config = dict(
    n_head=7,
    n_kv_head=7,
    activation='tanh_gelu',
    norm_eps=1e-06,
    parallel_block=True,
)
Each number is 128 + 32 x the weight over its row's rms, rounded and kept within 0 to 255. Layers, rows and columns count from 0. Numbers have three digits each. The size before them is the row's rms in percent of the matrix's.

# up: layer 5 MLP up, 1792x448, rms 0.0754, rows 799-898, columns 128-191
# down: layer 5 MLP down (transposed), 1792x448, rms 0.0389, rows 799-898, columns 128-191
up799 088:113046159078190109104111151110181137126122166089134190155110166134182113144101148139166087116121067098137118096162118121087128102104129131077129142118073131100149146153072050148058090209103123
down799 088:105120079151059155116129154135098128185127150158117153083107116125091103102115161132118134155102159163137094100086162127168151076146153190118136126130124137102042078119141156107158097106091108
up800 089:101112057130175080085156179089131137074106145111108147146111121104145068098211138155143095074124067092116137145144112142176113156092118085145150151127118061172056071078083159153089140204053122
down800 088:144115160099078059134100109121171097106111111107134129150142130146035178128099114118151094141141134206136130144118146180143155120167112134134066156082131171107126111151138150146122175122109069
up801 093:148084094152143097115146170215121119081118128148100131106151125106136170096150076156127189115189178138043153143148123157171104121169121140106133076119176171102117072142140099188169058126130105
down801 096:103111152079111094108127124099127084141143122092109148103119174112141086179091155095143172151093186093132128168157135094131164098086150088141163171195107123142182159139149124033136124182117119
up802 094:116135093120161147132106142152096037091046137105159094128127155155068122149133110139101124091099180109150089140159132170115160090145155110140166094089102117150091083122160125112172107107174080
down802 098:139148130121077130107158130119121135077125096120178146162104143097131076096054140138107130110091089169084174107151162118123081163091133102091129149124180137103104092132112076108045130130152102
up803 104:151118103113187143125076154114156119081138104078150132145138156131130159115132168063096115057169066160164147070129096127172141116106145135143137133120155116169180153171086194176148090110146138
down803 097:088068176128081143108132131094109165099162141127108196124131168059166114107136131141130152142105081169115135125178146102141169092136171180113136123155193160133173131132158153115131138087110142
up804 092:135134155098135138051149147170114116171186154106157140187156095087142115178140142110166150106116028126051170147140179122116147088110162104126135124110179183135227118145148108213060086094160107
down804 089:163086123175132122134097126078158092152108092109135071111163106133129166184133086091160089113117167108114130103189085145145134102155125147135127094098085099128054144074131150119137089156190163
up805 090:088086144122128084162112087160137096133142165159161143110138111133155091132139146147126163111094143125092160130147132134171092089155146139099148210119164128140118202105165170116083139118131126
down805 087:180157123123115087112109147098100185164126124134082184084123128111107069106129110171055132102110164129118107063128201187119142097161136119083073173078151070146169154130139121166109143124142119
up806 098:165147136108130086141151105057185099105093108114164083169123155174131037108133120119159078095088124125114118071110142128145133124124098130133104112079129165098094183084120176095185155129129144
down806 101:118124122117109116153207104114097129134119063177136120164197060131141107094017135133095144195164137114096109121159142117154096101161128145169115172141156079136089066090143114170143108176098119
up807 105:166116150124170167149141154129104125087094129152126100172147107161129074172050095090140085104150097206166124124105089089139177105124147136089179148188135152129131107133130105095128142109118095
down807 105:145130095120095091139126075131099108153131156053069157152109170134096152150088173136176125129097098114119138158141143158159112167191107131196163156131153111137090139171104121159105190139131092
up808 107:115102150145107144092074138154145096117117095156101147137144083136086106097150114092072146136089128135080159148110152141188083137107074128130171084188116070188148109028123138158131104105154124
down808 106:145125123126163122147091126140108087120081147093114130153141105076126146147100148142150095140137145125161113081163098111145113133117126101130049119118119189100107098125099131112114101152112094
up809 102:165129092162112147118148160146178102134141104174127136160134130114075168101180128123150114116137086110117095151101117062140177111188134060130121101124151158138123162141156118122089123134148108
down809 102:159154126160162133163123022075125193135096183100120182119103073163162093152160160137090173083139109151200139124105137137095098111138090191110077137116102094129066115135102161139141136144162118
up810 099:131189165109173131128118206040141157104127145123073183147064134075140159101077108139118137170142154189119115134074121125114183171101145095082074097119129137173113149079121132142136136150109164
down810 100:144073127133080095104144113190156136155174087174183103121128154124105150141111131127222117078126133106120126157084177193134148139104108136154134126122174151110122106185127148074098145133078136
up811 119:102092089106159084077121159153156074150159124167058105059139159140148103133090159128153163116180196083111147158164095165122079142123103073141077145133135102151113150110078151072081121119134123
down811 124:073111085136153100121146189100122164175142135135131141105116161144114067129078097101119165097118117084123171140207069144123107159090113177124126084154156136123080103171085097130141111186135150
up812 095:075159129118152138121181143078106141167174154099106130157105073132156182153091100123174115146162145153149187113139095075102146123151202164126129089125140153149146119121140115112139164126111060
down812 098:173197146128151161092137145127158107148150163122162135070128053140114133133123103175150134122154114138117129089149161114067102147111096101145178105141128082090144123154181185123098182147142206
up813 089:163109073150139138101082102158097120172178162100136112119171158149112189132162148162171151139124192135163135085136188120098115133121174135111110111149099090177073060132137128136139080111139113
down813 090:166152129031091141088187182140172165161114097156151134131159067080106140155150073117108095120136091090100154149161113156132160099112122148152065159095137149084150115089170087160117106122056123
up814 093:103139087102109148125147154114097097102165099071100123168059161080124112148134163184092153167091124108138138118116123091148163154176195085161161090093113148087151080066137112098137101155069181
down814 093:072159142137149115139166079162129118139138104038137112081166098135189096109134119153146104067105128129166120084151148153108139137164187130119165172117181093112112139131155162168143098143144146
up815 105:163111205080140147144129109171110119081106090119127107100186106155139113117131078170071166125122193153129103120168126149177161081181124110130178151081133129149150124157136141086211166143127104
down815 103:162202133181138072161134110065190113142112127070136165191090116069136130134090109176096155105166120165143165157175146107077156141114096155130137138119151181147171162095150143138148086117136139
up816 108:086099137185118106114136169094102058071157131116113092157108225089125082153127141164098165148134205084120156133110158126128189166123079140137132125097174135163136088123199144137148093105094149
down816 115:107147118127147104131128107108111173139115205120111068119112132128161150066065157158085128151165139148116107186094073126101076171134134131133087170081178125131099147134165081120106108096191136
up817 122:141150160181123100065176170152097130157159105131103147187090139105072139108133123109070157142108114163169158100153120103146161168147165127177100125137099188187145185095149116201080125124154148
down817 119:138143159108099134119135120132096146016114119149127139186118136132140094199120126120129093104112210129133102166095156164139084106132100140128100144086138150157129171139146126128114151184117140
up818 114:129136084100165125102103185089169093148108111093141106140152105155103081136162142115104151113108112136131182124194121129171168164105078102109093189122124110092070149142146152146118144156164143
down818 116:165131187090163130138121107148154115067109147102136102143169106154159165101116154153155086123065104169134104135080082166130142176117093103172100124119141079094157110164103110167090106148139053
up819 110:172213089105121059151149101079171139096151145104130111172135161159159113123078092116083089184176170117127151107097126170155151111095103152110184105138123129146126138141182085122115096100072085
down819 113:111049153219144101122145094135119111148149205148121132145175155137102137040180070159117135163122129119128196078149117137100096103162145133078114105148168164127103159118100149066165105117097211
up820 103:139102104079132119148133055096100156138158124105159099153153122189076152103155139190165136114134117088148155105148150108160118149149196143157090125092123107169100179140116180058155092112097085
down820 104:121071084117156066104095149093109155174102176097112138129121188157131130135153096137139065111093174090142112080123140133122132098097139161136181186159116162087111096123096109110152135141109190
up821 099:145114153149140150161121142136091154107093128160107113156169113176129077112087099125109108101112095103173115143088083100147080088109103125103132156146150067102202104161126104108117129125094151
down821 097:179165125091132146146098137091100087041168155100127147103135109090099152162188178140111114100156105154126085135136135141155190110156133141081086147146146123055174132128101143168109166159124124
up822 099:163159104122168123128103054116078121156170106076128143115141107174132091171176135167150119207109096124133090092158093055100112157090107131133118099134094094088156089170137133194144156152166166
down822 097:147150101130065146159169160168205171115097154201146128109131159118136166108137092125084097068158102143099158161088089142197142131151154128105075110142134180160048123115119150164112103089100145
up823 109:139125109122132113181106173146099140170133147079128129110160128128128055110105117097124139087135154117163091102168135171129104116114148094132076106124118064096134160087129091104146090103123120
down823 113:126108157068179128091128146126152153106162095165116143155148134066170183097134155125203104118117132087121129100101134132129133177105109153163160141113080110168110150120162131136160151139129057
up824 096:164103188072145189050128124147132171094150130149149158159136136153144097094167179135156128170105096167116154109153159106089124184177143124127112077126111100147152149102117096109159062100087127
down824 101:102107132122137145178120162132178078104070178110050093137161078157120127130174090083102102164127177137201117137161085138141094128135112147107096101121115115135101150160095127119089137131112112
up825 105:082105102128128111153122151121188173091146126166158101147194146151144166184075140113148107159091148075137154115088183107169105140193139064113119078121103129156175139104114133142110086158140143
down825 100:154127134137129081120144144102074146111078076122112162114065118079153157111141096100099168143174147104142170103204123148142136132125144074166060161127175121145110119119120098190113131124156133
up826 094:143103076116098105133131029097147150084172128122120174160112144195116197149055049111054164173153139140152104122158138141137125183123123108068116143073098114129158123174102119167132109200140148
down826 096:090080109104132172117063131103131148148136096128151202143168150107135147163150179133201114113138149104109140175130091125126167111112169114185145121132107084116141126098124158152121132146088165
up827 104:123119135153085133102130104048115107121126120113078140090208152084107129159138072173124181115130114155148125181103127113110060124137172138093098167119138083165123125116140159141132081115079169
down827 103:136146140162226118093141152108116148092176105137125123114111171144119121168041160126139081178157173136164109101103175181160135148108143138118067132116157128134160146125092137177113128103090164
up828 096:129107155172120069157084081154148123109099098100088118159110140112138167145150126093198143161124116142181105181131132069081072122113104194081124146240124070121149082093079140127157167120107053
down828 090:111136075077086127148070143137148084070129137176109093085166106114137101128183080092171101108164139103135130148109178107149199152128167088091136137141141106090135121110158080129127070132101149
up829 106:144080140156150086150163144103206129107124159136111142140147147130119161162141131096145152139107020102147104097215136144115138157063124100112167183098100160101099155146124114156131117139119097
down829 107:124137117126176148131163068122146110104117072068152105183139142147140118105111105174130131132129080122120158158125068120140078082117101144089068151113176134067125185067130133126145191141129133
up830 089:150108142098111151103050151158147100115072116128095071109186049109142095127113095118119128158108150157131174132156164123129120126056171117072097132164115100123148112077086157125105144155140133
down830 089:099149086085114203080131166152113148129145146153117152105122143146194084144159209146145128154139147154131122165123156124135144157144082104076196112117146091132120126106128099140184102144102162
up831 088:112091093143163160144137098151119093182102106112071124142127091150076140116183143153094118157160104102138146102117149124148141106150096096131115100121132109179163113115163106106161179130174111
down831 089:132132093113115117159119209144103131108105078162151160086153120085157166126111090112077131136101079107122113112213181182208071148176088130126085138155104129138160128153085037175157142173098173
up832 106:143129131062143140132131146135108110144088110180176150155151069118165137099108152130185128118096151121099134106138118105061172120171160141112105145143154092092128144128148122230093145053137162
down832 107:063122144128126112102109150107141085110064211112108144069071132120087201173079114141098174131119109157142168116099092110174118123155097172120160148131126170172131115117124125116074137151113100
up833 113:180143138134144119113109095101104106132113106125076123170133154095109119149110158104151069163111131113140112119172085160089089101124131118109097180105150197120163137099091152104120105147051109
down833 107:160146076126100139157128161157165137194124160116139076093151152110140124123128150103092215158143122095151128160115158088186097093112092150158073108122139130153058142206107086139175156106076135
up834 104:178127151132150150168176155160086141160161132064168155137109151108121156125131093135152125186187166155125213078118115143142166154130127097074117055168135104100131208147180122173149156125094122
down834 105:092169127139074219133095122105106149078094169190120042056121123098114137156077125150108149098119087095122159130145107144097164131142128132157098140093141135135144175110097156126071176134100172
up835 123:064153138160115114114110107118167077125140099119137126134143093105136114152183120142111098114075145040111070117122110094096177101097084142164177143113164112086154189084130105089106099160148177
down835 117:129149095140128186132118154079104125067157153106092137165189139142081112130088048115128123118113122145126185164117118060108159139107114138114107196113139144103158142148114111127156171149129117
up836 089:172100114090179075103166147183159076114098111135123154155146125199148181108154103149125155122149079078114144116105111132131129142139155141125072151139145162115239147113176129135126110121138125
down836 089:100125089141129096141119140093116141117122055083104076103107127123153140095104119102082168138086139091150135159198046132134073131204138096195100136125185114113153100157144147113144116166133087
up837 093:134101121184124138119079135158116135147139094122137102143119103174131140112095195146100148121141097169202115181120128133176127169090113096157109109098192087127058101047137121148177147092197171
down837 095:132165160094148095170143137154128131130106091141152149073098096119073138109127061114140048120144173112086140152100133116089132090120143205144159089106095145131165133143131141140115074111132134
up838 111:108150162096090163091105159099124146110150144113130159148111117165133150105149157144117109125155116149123110116121124174084081076187127138102123082115149114155193159153095121030176103102136090
down838 118:101130116135109152195143150120160119110186144141108183067097161115117145146153091165138118126081053141161106096104129144166143110131181167200150180160138155102094081067083180151144137151178195
up839 097:135116125130184196134119167136154089098140163131129093129112180050132134208163199142136115135145136114100056158097097102097150094080115116082120119155086096174103152109120166104142105091177149
down839 099:102130144165101052136097073175140122180172112094184155140166118147129082093110100096098119123074085106161163119142186129168099155150159137109115118134172132053064144190153117103112104139108134
up840 099:123028123157132148117108154146088177129115128093077110120099135105125119140064112073137130148160118134124108090106192102133133137134172085141112126118123083134075112182102105090097119140112030
down840 099:163150105106091150097136129085172084162178143127162120123120153127129123069138170183092139186143096116163122093126088128156100141147132161153126085152095143117172093075111126115103152152091133
up841 103:116127143123127145077140098148099102104130128141158127151153127114070178159126095199148109087208156157072211090081146137123076174085134122122107113111121155153051144122115171144160100145143101
down841 111:122143092158141088078192172184140131127177203125086146153171112146115159120148111098126169153139094170103090142076132103061145171111115101147115174124144152146106097152078159154127123164088126
up842 105:071116168104144069119159127128091145121112156100115139114136100184131172100101187106204179127194101078095132158133135152119134089039090143095156130162120130092135107135131165089119065094113128
down842 110:091110126132141128091097121122138163120195128163065208121106181141144163128102104176145079118112153096178097172157102141137173157105125082130168091148144124132131066141178088179157174141182071
up843 086:064175141170085112136117102113124141106141134138133185135164189121119116189164140102061134117127159154126114132201158150152110102142147117179151114058152177169161145107170124111099138128148097
down843 088:115083122106109161096119141130118109206097106120138092105148109156135157108099066108176160105190062124141149078093102096150178147118127118115116146114089083121070105164156168140187178166140165
up844 095:133154136095159120093138103046189041096180117118209132105101185155156139126120142099093130127116056131104092083177131134128094088047099150127058115080148117055141159108192150052155114112125120
down844 094:132097152135117109149133076139184137138163133091075130190129105091113136156167106126112145136106133167110128148123051115116120125121204134137128103094177140188085123111141112139148080128102131
up845 114:130119098152119051129105148116133133122169151126174115114144145101123075152132096096188156159134148133127112088100102134132141135094166127089112112115141195187119127143118178146144178138137164
down845 109:105186134087102111106176085080118101098133098115087111143112082134114115103156108135085097118106152117156130120103113148069112066145087098154162136165127100158092141064094152150149137091086130
up846 101:182080105142114138100086140154102098079117102100129152084134087039127119116176127097144139199173103146078108112087116102110182125149058116156143078156177121112114118162185123138126122125114143
down846 098:176078164097153107101152191163113113164091120067119088113159136144118113103114110123140143052118135116201093078177072110111083112158169208155056160141098111107135079123080139113121109154186190
up847 117:115140129156127123139075149119121153146143092124168162088108099092122107119115163122145107158144131131153157110181171157149157110134159116116120157119053089154136170138142154155076117168193130
down847 120:116134122174138149138129110112088076116125107178141183099143113129150138136107148060105071138115148164120135178167123105147084127097070087190117135065106120083067111149195125161103111165103078
up848 098:066160104096123116106157108142113086132164131141072152177179138187151104126156104073088117178124089168186110171110152109121162115163122110178169181144116103116120118168152083118137111111135104
down848 099:115138125151137112122136179102100109118132115149145114113104114084084139157151155108163152070067055143091161122170113166184175116119088125139165126125156114207123109122102080118068185204110115
up849 105:086100102113125181194078158122189161129143148127153142102044102150113130152104133172089138117126134126065117117168131085135141130075179129166122084144146103112135190143111087124164145183132116
down849 104:096090111144172169135099170119132086093139152134188139159162122130107110119135080126153163120094141113117115168153123112106130142076153137191167160115139120151085105122151131104146144176133072
up850 119:197156123129156085113081094132122130124101160110097126196102146163069097144183165158139172186106066123093119109158069122115138148123119109120108129133147152139105107175100113155151130135068126
down850 121:127122140125182153144139104132107126141115144111161107116168142108137153122145122069085105119106109161127122101165146096122139148183124123164153136164095144149176131183095055139102101102119157
up851 104:211105132113120110150097144145108133123143143148096104114121131119133056127164179133145149110090093178122169173060080146109100150142111154142137099160148168146101118109097140108084102127141105
down851 105:122133137094188144133124098133085085131124160072140138199160098158156151164057109088111133119129156096137125105157096151113152086164171122075139125127129115116140085159139122169101154129121188
up852 093:173146108185135158139116192123112068151145117095111078145171181147156118139108093097164166114109130151133175151115068073161157096104147145152095142104183130087172145159124110081134105156102140
down852 093:038125068093163132103157067144111161152148117123163169144078209089122134087084136212049147128132186102162148199173115129148160083158094098122087111124170186173124093066102138156142129141126137
up853 106:190138123102076162084136113160161125098137122121090124126114136088145131156164084150175114157120087132085118134115174131108137121079174200147095116185144116064182158124148152097131108156155141
down853 102:139175121163128124166038138166069144124114179146126172151147092088138132121069123104175129134149081186143192122137105073154138192143136083126117145134131139192141085084043146098190162164122096
up854 099:123120132116190138141141122134168114186135134136142066150115193115114185131134123131185172155111135134166136148199153133132176131142154169090142115159135160176102118124122162095109136152123085
down854 098:175126138125151101147177174111090128150079125115127095117104103185098132167150109083142124089103158072124125099138130116134082125110150209125115124137142139119137094106118126108187132188128133
up855 111:102156149180173097139158119133142145104149085122131116122149121187208113160122169104075108148090080156120123045167130133131133144081142170142131090162112187145117145134171103049060074090172115
down855 112:082147118166127122093084160136113099177103135185115183120124144137129083133096162101145127144141104178116168098066121173131177114185150186141167126162102138111177102123195121095079141111114135
up856 110:197182217088130108081137163122123201127166084084153155165103124125110150073109132112108110128142140066137193143130081175077092118128104142120067101079116116124118161133066097158088137119090095
down856 110:087075132065110138155087111139096091122148105164110111120185095055111167172155169142145066062120112156138121126181121117124120132197128191150164096146155156142054104176179186150157091190154122
up857 102:152116131148126059154092126092040136129137137099171110192110181124160144083123158106078139135095134126172127174147131150117125191103148113111114077087118146136137158155106159122113173087134120
down857 098:099151101043173140128126017111121114138123122055147186111094187127121121107159160116107174102135132173109142091137133086147122182195138085068047080153148109188139063155118114099077165117106116
up858 099:147087170110151117087157108151140032155152135153139111124173111116129160173101127134180171119146066117110100109109152096116100107122121195097161107099116117115109118203160153114154160133141152
down858 099:079136089114079141171148132059151202074096093129147093114100136131118086184110123106138066152124173155083147084105138114142141094159035113151085144160133145129164139148166088151078120119128100
up859 084:114146135187097122130119145118135154121170152120143084127132192067094111127130113187043132193178111115099105129141117112148157140120130064070127146057091168165114179180155113141190081154067096
down859 082:142151122092123150139112163104098076143193083061176080114158118122152157128129190173145148110130105130155160069119153150066127147086094159069154144161133145101141151152078128142127140130084125
up860 108:130164082155122131091126157136146144156141153119162133164179086121081133083101131124196175132103113107144164166207187087131143132119134153110101096103142099114143097138123118167147120105190170
down860 108:135137129117095079134076146144123135146162178161156157154154047134190135103141060116090183114073141109071133114148171086193145100085132174155110097150150165147156104108107153151111158182139111
up861 087:096120124093091120088112109133135096119107138132103084130084179126046150143112161169146106140133173087127164129096067152122192139097067127164138094148132159142136134100078108145108111127081127
down861 083:167178179135145131122141169211137127130134100148174142138176129212146174156136123101113122101080103170059150165128113128103182098175098174087129127130122102089198122174172170131160164098123140
up862 094:090076163129125193123103144090151116084141134162114142117106105119147123126194157177140128140092159079145133075119130088117067110120139147078147083141127216126135083083110131160184165142132087
down862 094:064093106123114128152103122087116121127165088120139037107139100125118137162128124166141178116144140177114136169120129125098109147137135104184110124150199089138139177139151121110093118120245156
up863 096:125141214095098152123158167202138080073092137123118152141116098115124135122140095106137127137115197180140103098109097180131090150158118157110179097135105142157160130089103090107108118111163131
down863 098:090062131115128110098175141100075138151161137168151200126099114110122163139152128119154128104153098077099088165116113123107128097140134105153109185159174185142059106167137093151152122123107063
up864 084:144126154087151176151136081128090080120137142094091133111110171154077091129075139161182168051139159113116127134145101145150137129202140075154097116138154120136171039103095133119144087094095162
down864 082:134110220058184107167094123160111082135107101156114060158138119147126130149185161148085132120125185159088107099097145107143095135125098159140118142121118094173176130160117097109170144101104129
up865 101:097114126161170173178166101117140137123074100092126101087120119202141177141143137102141079129125049121144114059121130111105081119078099144172104147105167129149067080165176184165146127075130106
down865 100:047109127108098047135134159106125104127201168154167135169187139120141118146200105148121133123118083163122112132147124136095093060108118155120092149097145104130127129121107082122173133195155129
up866 088:108120107182136139092150107114106041113091208086131105128144123150129170138128165055112162118143153132159086136122097120131097110148148104157173109096183030145087126122187127116132120090101095
down866 090:075153140128133078115140147180103181147166118124110168137094118123168130139162138161103114135183120138114128171181112183161097119151123135130140106148090128127144128163107178154093143176127127
up867 105:146149121106164115117096151189119148108201096155083092157190098110149122117103172083170096150145107133126052081127119133137115102124094146156172125087165163160135155163121117147118145121090116
down867 109:170147158147144109152129128102148133109076165096116136113145194103140172073180153148185112141095153153138107144147063103144193163111138149152127158099082124143131136111091076136164102126146158
up868 084:100174122111106147176114102084133154158075084122158163188144050192193104151142139142103090147169083121134114139140123174132097153143168154168093092132101143088101140154170121151096091058140144
down868 082:169119101162105180165119114159132167106143131121146137068082133109132149126140122125109130126139171082205125095100116132133109202127113102128196147143120122140139115213085129062136114161044126
up869 087:118123109125124145108102175130088134079184255170125172081168082123173161146150167183167119135151115149159108141087094121164164131056129142102064105138142146135095112107108165120104094117149158
down869 084:121160166061191141136151130119134158121138084117121126082155125145060145116139089103095061099075122097128108120129143030012147148097124134162114134157101140122138133157108098148135111101117117
up870 110:096110166146080146121133137146191120095108131145101077186117079136148148057157167184116186132141123124159127121129123108142121150200055150116149124182167193112186139151153099096088121141182124
down870 109:113076133113149116115104123123109137165136106115168155094105151077138152133169202100156090142144157138138140184103132140074080092157145129154098106100100110138100177137125138168086187143097176
up871 087:143139139071168148140123169097151147072155115110154130127131108163133100136087151105047177110136136166114183105227148064114129064078134148164136169186090106091119044084086127122136156139151127
down871 090:098167132063116078135111107159122193156120145078155088132094114126107177144121180115178074106138177101135102139084118137126123071154137140166119118078162151122058176126135140157085154098175111
up872 103:127141140130109107069118112073113100106185128127064034111129059155127042209141126172097158190098137124107080141131166137118143169092183136178137131076145105115159089131099125157096138159171076
down872 106:070117074164072096139121147088138101156145104146101128140138060169126146134144130155113169089021128119121174123119104165174104127114143104120159178132113178157128123127090143197081140100170165
up873 097:184131148129189108098153142139124136108045103172153154149095133183084124127082121033156146074125106132125136115131097113115129168128168113123100106188088092138103128092128128122123096191129123
down873 100:110155086180147140149115147109153164126159158105114150066165117147151107107162177170163161056150127122122182152134156086134146107081109150123103098097153109164140123172137132141101075132123089
up874 100:170167143129109126183112085138085116086111093071162135135184102147095134110157114051155127140126143158089153147186188137149124113114110135157089100090135039118104139156137131129165149156110106
down874 099:166037147098116137143139135159124135147149122148060175080088129143191180187159140159176115176131154105168093141064120171144095171102142100119115114111148156026129119147111106089096116087109101
up875 089:091114161063133201101137080120160147087092094151103105134153157118138158148180100152100082114104126172114092135084142081120180124087163134105135122104154146096170074087091152098138157124134115
down875 088:145125079147191107125141157148122164143120196187116179134125154115171113110079125122106141125129151090197157136133110196120136136151101143085124142162073134102080109159093096113104121165141110
up876 095:128114137158133167117117101129107137111126148132117102103129120164153132106116145152123116116121140107115062154132122119181064169145091145080108077101155144110183151140163084158172063089133110
down876 093:152182130182116087118165099126181147122109139125119151093125161096114107176145092114115124120158087119091079171146122163143111098087133100129114119124095173095138105050142157105119109093110169
up877 098:196154135076079123136135166090138119170065154116117109151134131114129124156138124071138114153131082090126159108126212120134132120122154082095184117136192126171121123173088204156145129134144135
down877 099:190153107145144175126173153096144142086116105084132085153125154125126084107182106110115106094199178104163123108161127136142100099149151124161122194128060128158106095156110169173083151118095089
up878 084:132103153087151196114071142118083131106149152110170171133126163134172123112177146160113129093085100139114098161122103161194130107042125108148131127105154125124115148081100137128127137159117156
down878 085:133107154102107151115156105184223178133123107089166155141078134151081077128185108165126134107082143103120139172026134194116174098120171153111122153093156132125125132054107060159131118076110100
up879 099:117167179117146137169051114179091090055158085148081147120089142124083118116170110133106135158138142079120184123170131188127169149115129132141144146116077138121045102112123102145113128144103113
down879 103:188133132068107130054175083132136163098148152152120124181164104105182119083126199167076115089139146091097103089092123154157070180168131174099131055168121140110143167067107083180139114148123109
up880 119:135131127165069158142137155176154092158139095104139109134144185149132148160040148145083106164133177141156105119132124136170166110156152126126127134159118102168104164081094162173128039127096130
down880 121:108148085121145088159094129090114123088047161138143144150130131111115139111131123072173143110093169129163192100116124123107120178078168136136069103088103141131141121111157158090159162174093094
up881 107:154168181098141087124126081082164149140122185101086102151150111150112180092110106108160121128140201189133164127195120120138137167186152226123101128138147123118093150121082149101122098155179150
down881 103:168164133178120109189127113168110128130154171139157152120153121142159121141161110134093075120124102091122110087110101096079065180094099171102139167052106114153154169197179111076082112104135105
up882 093:108113141144121153138146109147083081122089144137135176145138079084197159094049115108064110101113108128193133110138133144198146097152199148156131120145119114171109122051115103150164127171107199
down882 091:143099074191110130162197166129156115124115103188139133092114129150093201225129150109122194108118124178123173121125139167143195162150127212140069141076149150115136148080131128145092103183130151
up883 113:176068140127140104154107135107123117129187119145130138117185121182119104129193085123109133124214162143159160109174092145141153131131151143190085144159151110146214125161118177075115173102136100
down883 116:120196190113114129146177132145128102138125122108055124111192128139153103166108021126123147090103079120154144152123113134153103129141167106156135119112121137062102117082163109093141169128144121
up884 105:123107166108079091107132189105141083111156194071119195100162117116177150156108180079180082085110109186143102152198167140145119171135126133147123182119081065126174186096108149099110079122113162
down884 105:139204150140136153135126127148122139088104138198104089156084182077105096177131113157133065103194143115091102080133138125123130143109115083103140176218196177090131127158108131132130127109129128
up885 099:164111158134073085153091134140099100133156121148094039121151154190156136126139108164140064118101149175089115130110145103109133090163113174081120135110187140101169115038115152103202071115125133
down885 098:195193092121197126089147091150167156209134106109125138161135071158092132133175175161145109062123102186175114148184168148054144132049187087111095159148098118093112101181131108120058165153155154
up886 108:104143166148119126093071137115129125102086109199138175142145120157148205124150194116099123223135107160087103125120126052150154123103133159094193147148090132114107152089125064092130119131150094
down886 108:102115122103144148180168116100134159156115119142082134120112170115124119070104121070135206116124178110180153100121151143162166109158049148125107053154155171124046166119120172126051101093112182
up887 087:086149122118117140145192146097187131067167134144144106116166154195148158076144122160131171131099100185123135109155112128209140160084115142124160104156143113094055164163164143088192138137056086
down887 088:118141059195159107130202107172163101172113109129141189082076121058087098084187057116140111088136092087138139143141088146097133111163127084091123169115138112119155168150148109098170128150172135
up888 096:199154111125130100091192108071072106123188157163148080159081122195095135099106127156103158169126113141128118086148095149157120125193151109105141093156163175109132173121111140138088103135106117
down888 096:101137089106137152102121048143102092166036120144140161157125138129140107048135102158124194177071155091103159189112176144090054112119089130109167103106152118178096153151092126083111207093143116
up889 096:162143190163131091187093168119093128167184172126141090082054175103125172169098129121167120203081120097153123153145109162171131123145126107124156199088109099111098112121095129111129099130115160
down889 092:132106099123112137135147162129239151081176106165100137127128156111066146168152144133113090152152116144099110098062145129124231096085162130127147113152156103208134147151146096122121111126144143
up890 088:099098119123169086102170122054115227119137153105114154167101097143056099101197155098193112127138168110108136131067182145110134089101158110114142123107113083111108121159118079111112115147133143
down890 088:059105093116118138172136160106112156132146163114082086133161144121126149104207136155132081139110137149148101097145188131108101175140145117130124136138118166081109166089145140176114139100191121
up891 088:139123130144137116092086120112141151098085116107138184117114119151111102117177163153124111189070105086159188080152107140114166137115153087068149139103118190170080177125124155086171110112163114
down891 088:115085162140118189123135083077103143110067131092184130173143141125098131117143152091101138160116061117096093116182130130087103146113127086129099120099137120107166089193128130141116154131141147
up892 104:154102126147149125141094113138125115108109120139148114108159095133165093124146142158161069170142113140105154101127063120152095070097159092132125120162118144107102176138136136190174129170130130
down892 102:190111161117141126098127136164096101137155123116072076178137209148147107178086157136132105129089128096116118166132090123106103203129131175135141162134134116131122071162199133124151136122108118
up893 099:135158133104116113140104217113166096116137153113202124170131092138164145109037141122133112146152097070183075143154144158171182130200117172135108151133117136102177196148152138122084121114124141
down893 106:191147123120111148141133174156141120187116122123096210119163146102085142105133125178121138093146137114157112139139125142113165125114116141163133112136118132164086087186111135109146117133110120
up894 092:146141130157098107161075083108138205122126123168157111123146126112108112115060124128142132082139172082142101169120218148110117114184100121157166103121125052163129206141083162131130079155133087
down894 093:108166109086116093094107176125092070101101119128122140171074081118122142119107160056154145088157173099087142132113140098131132163119142084139102085141130125116134096097126111139113156140146098
up895 098:130146158093159136153139066105128184169184147118082082090160174138145099158115144127168127131122110164140121113147091088119154182145167130130093135149104160116132083134121102064112086140136168
down895 101:119103146122136136129132116156143136128037140075172106123108148056126150065113111145119155121145148117088128076097142074119130158134138134158099175114124118148195071077041070181162095165166097
up896 091:089153115097092102169148132189137108086126175118126119144129084104079078125054179129126140176128118107113146088154085155134076184107123139147146124117128120128127153129133139124129096112124145
down896 092:199115140123153143152105158074066098139117169097161125080074136157142119155123096095138128060102130209104097134131168066098170174133094184090096121175105110134060129117097098127051106109154132
up897 105:159149137128153142175141190139116186139176119153169167151086128094131125135090133119093083142109194155145096089148156143074092135117103118142140167145116135158101158117140144128097169126123161
down897 115:187155058122076082139167134078132130204094150151198092131102152138143086061097084090083121179143073103133126168171107095124145105190060139097089176201180080092137139176202084127098199129119158
up898 118:164154175132113070136144139100161128143100162117057082153159112145170134103051182124140135140171107092141153146073121163200073131156127176129151129171158123116091122129114094138113118116115103
down898 115:103107139168218154178077070068142085090070108106178134170210168202128152100184109167158113125141153106127091094095119106152151141114113118156147106064083141099096125135115157159140147118090159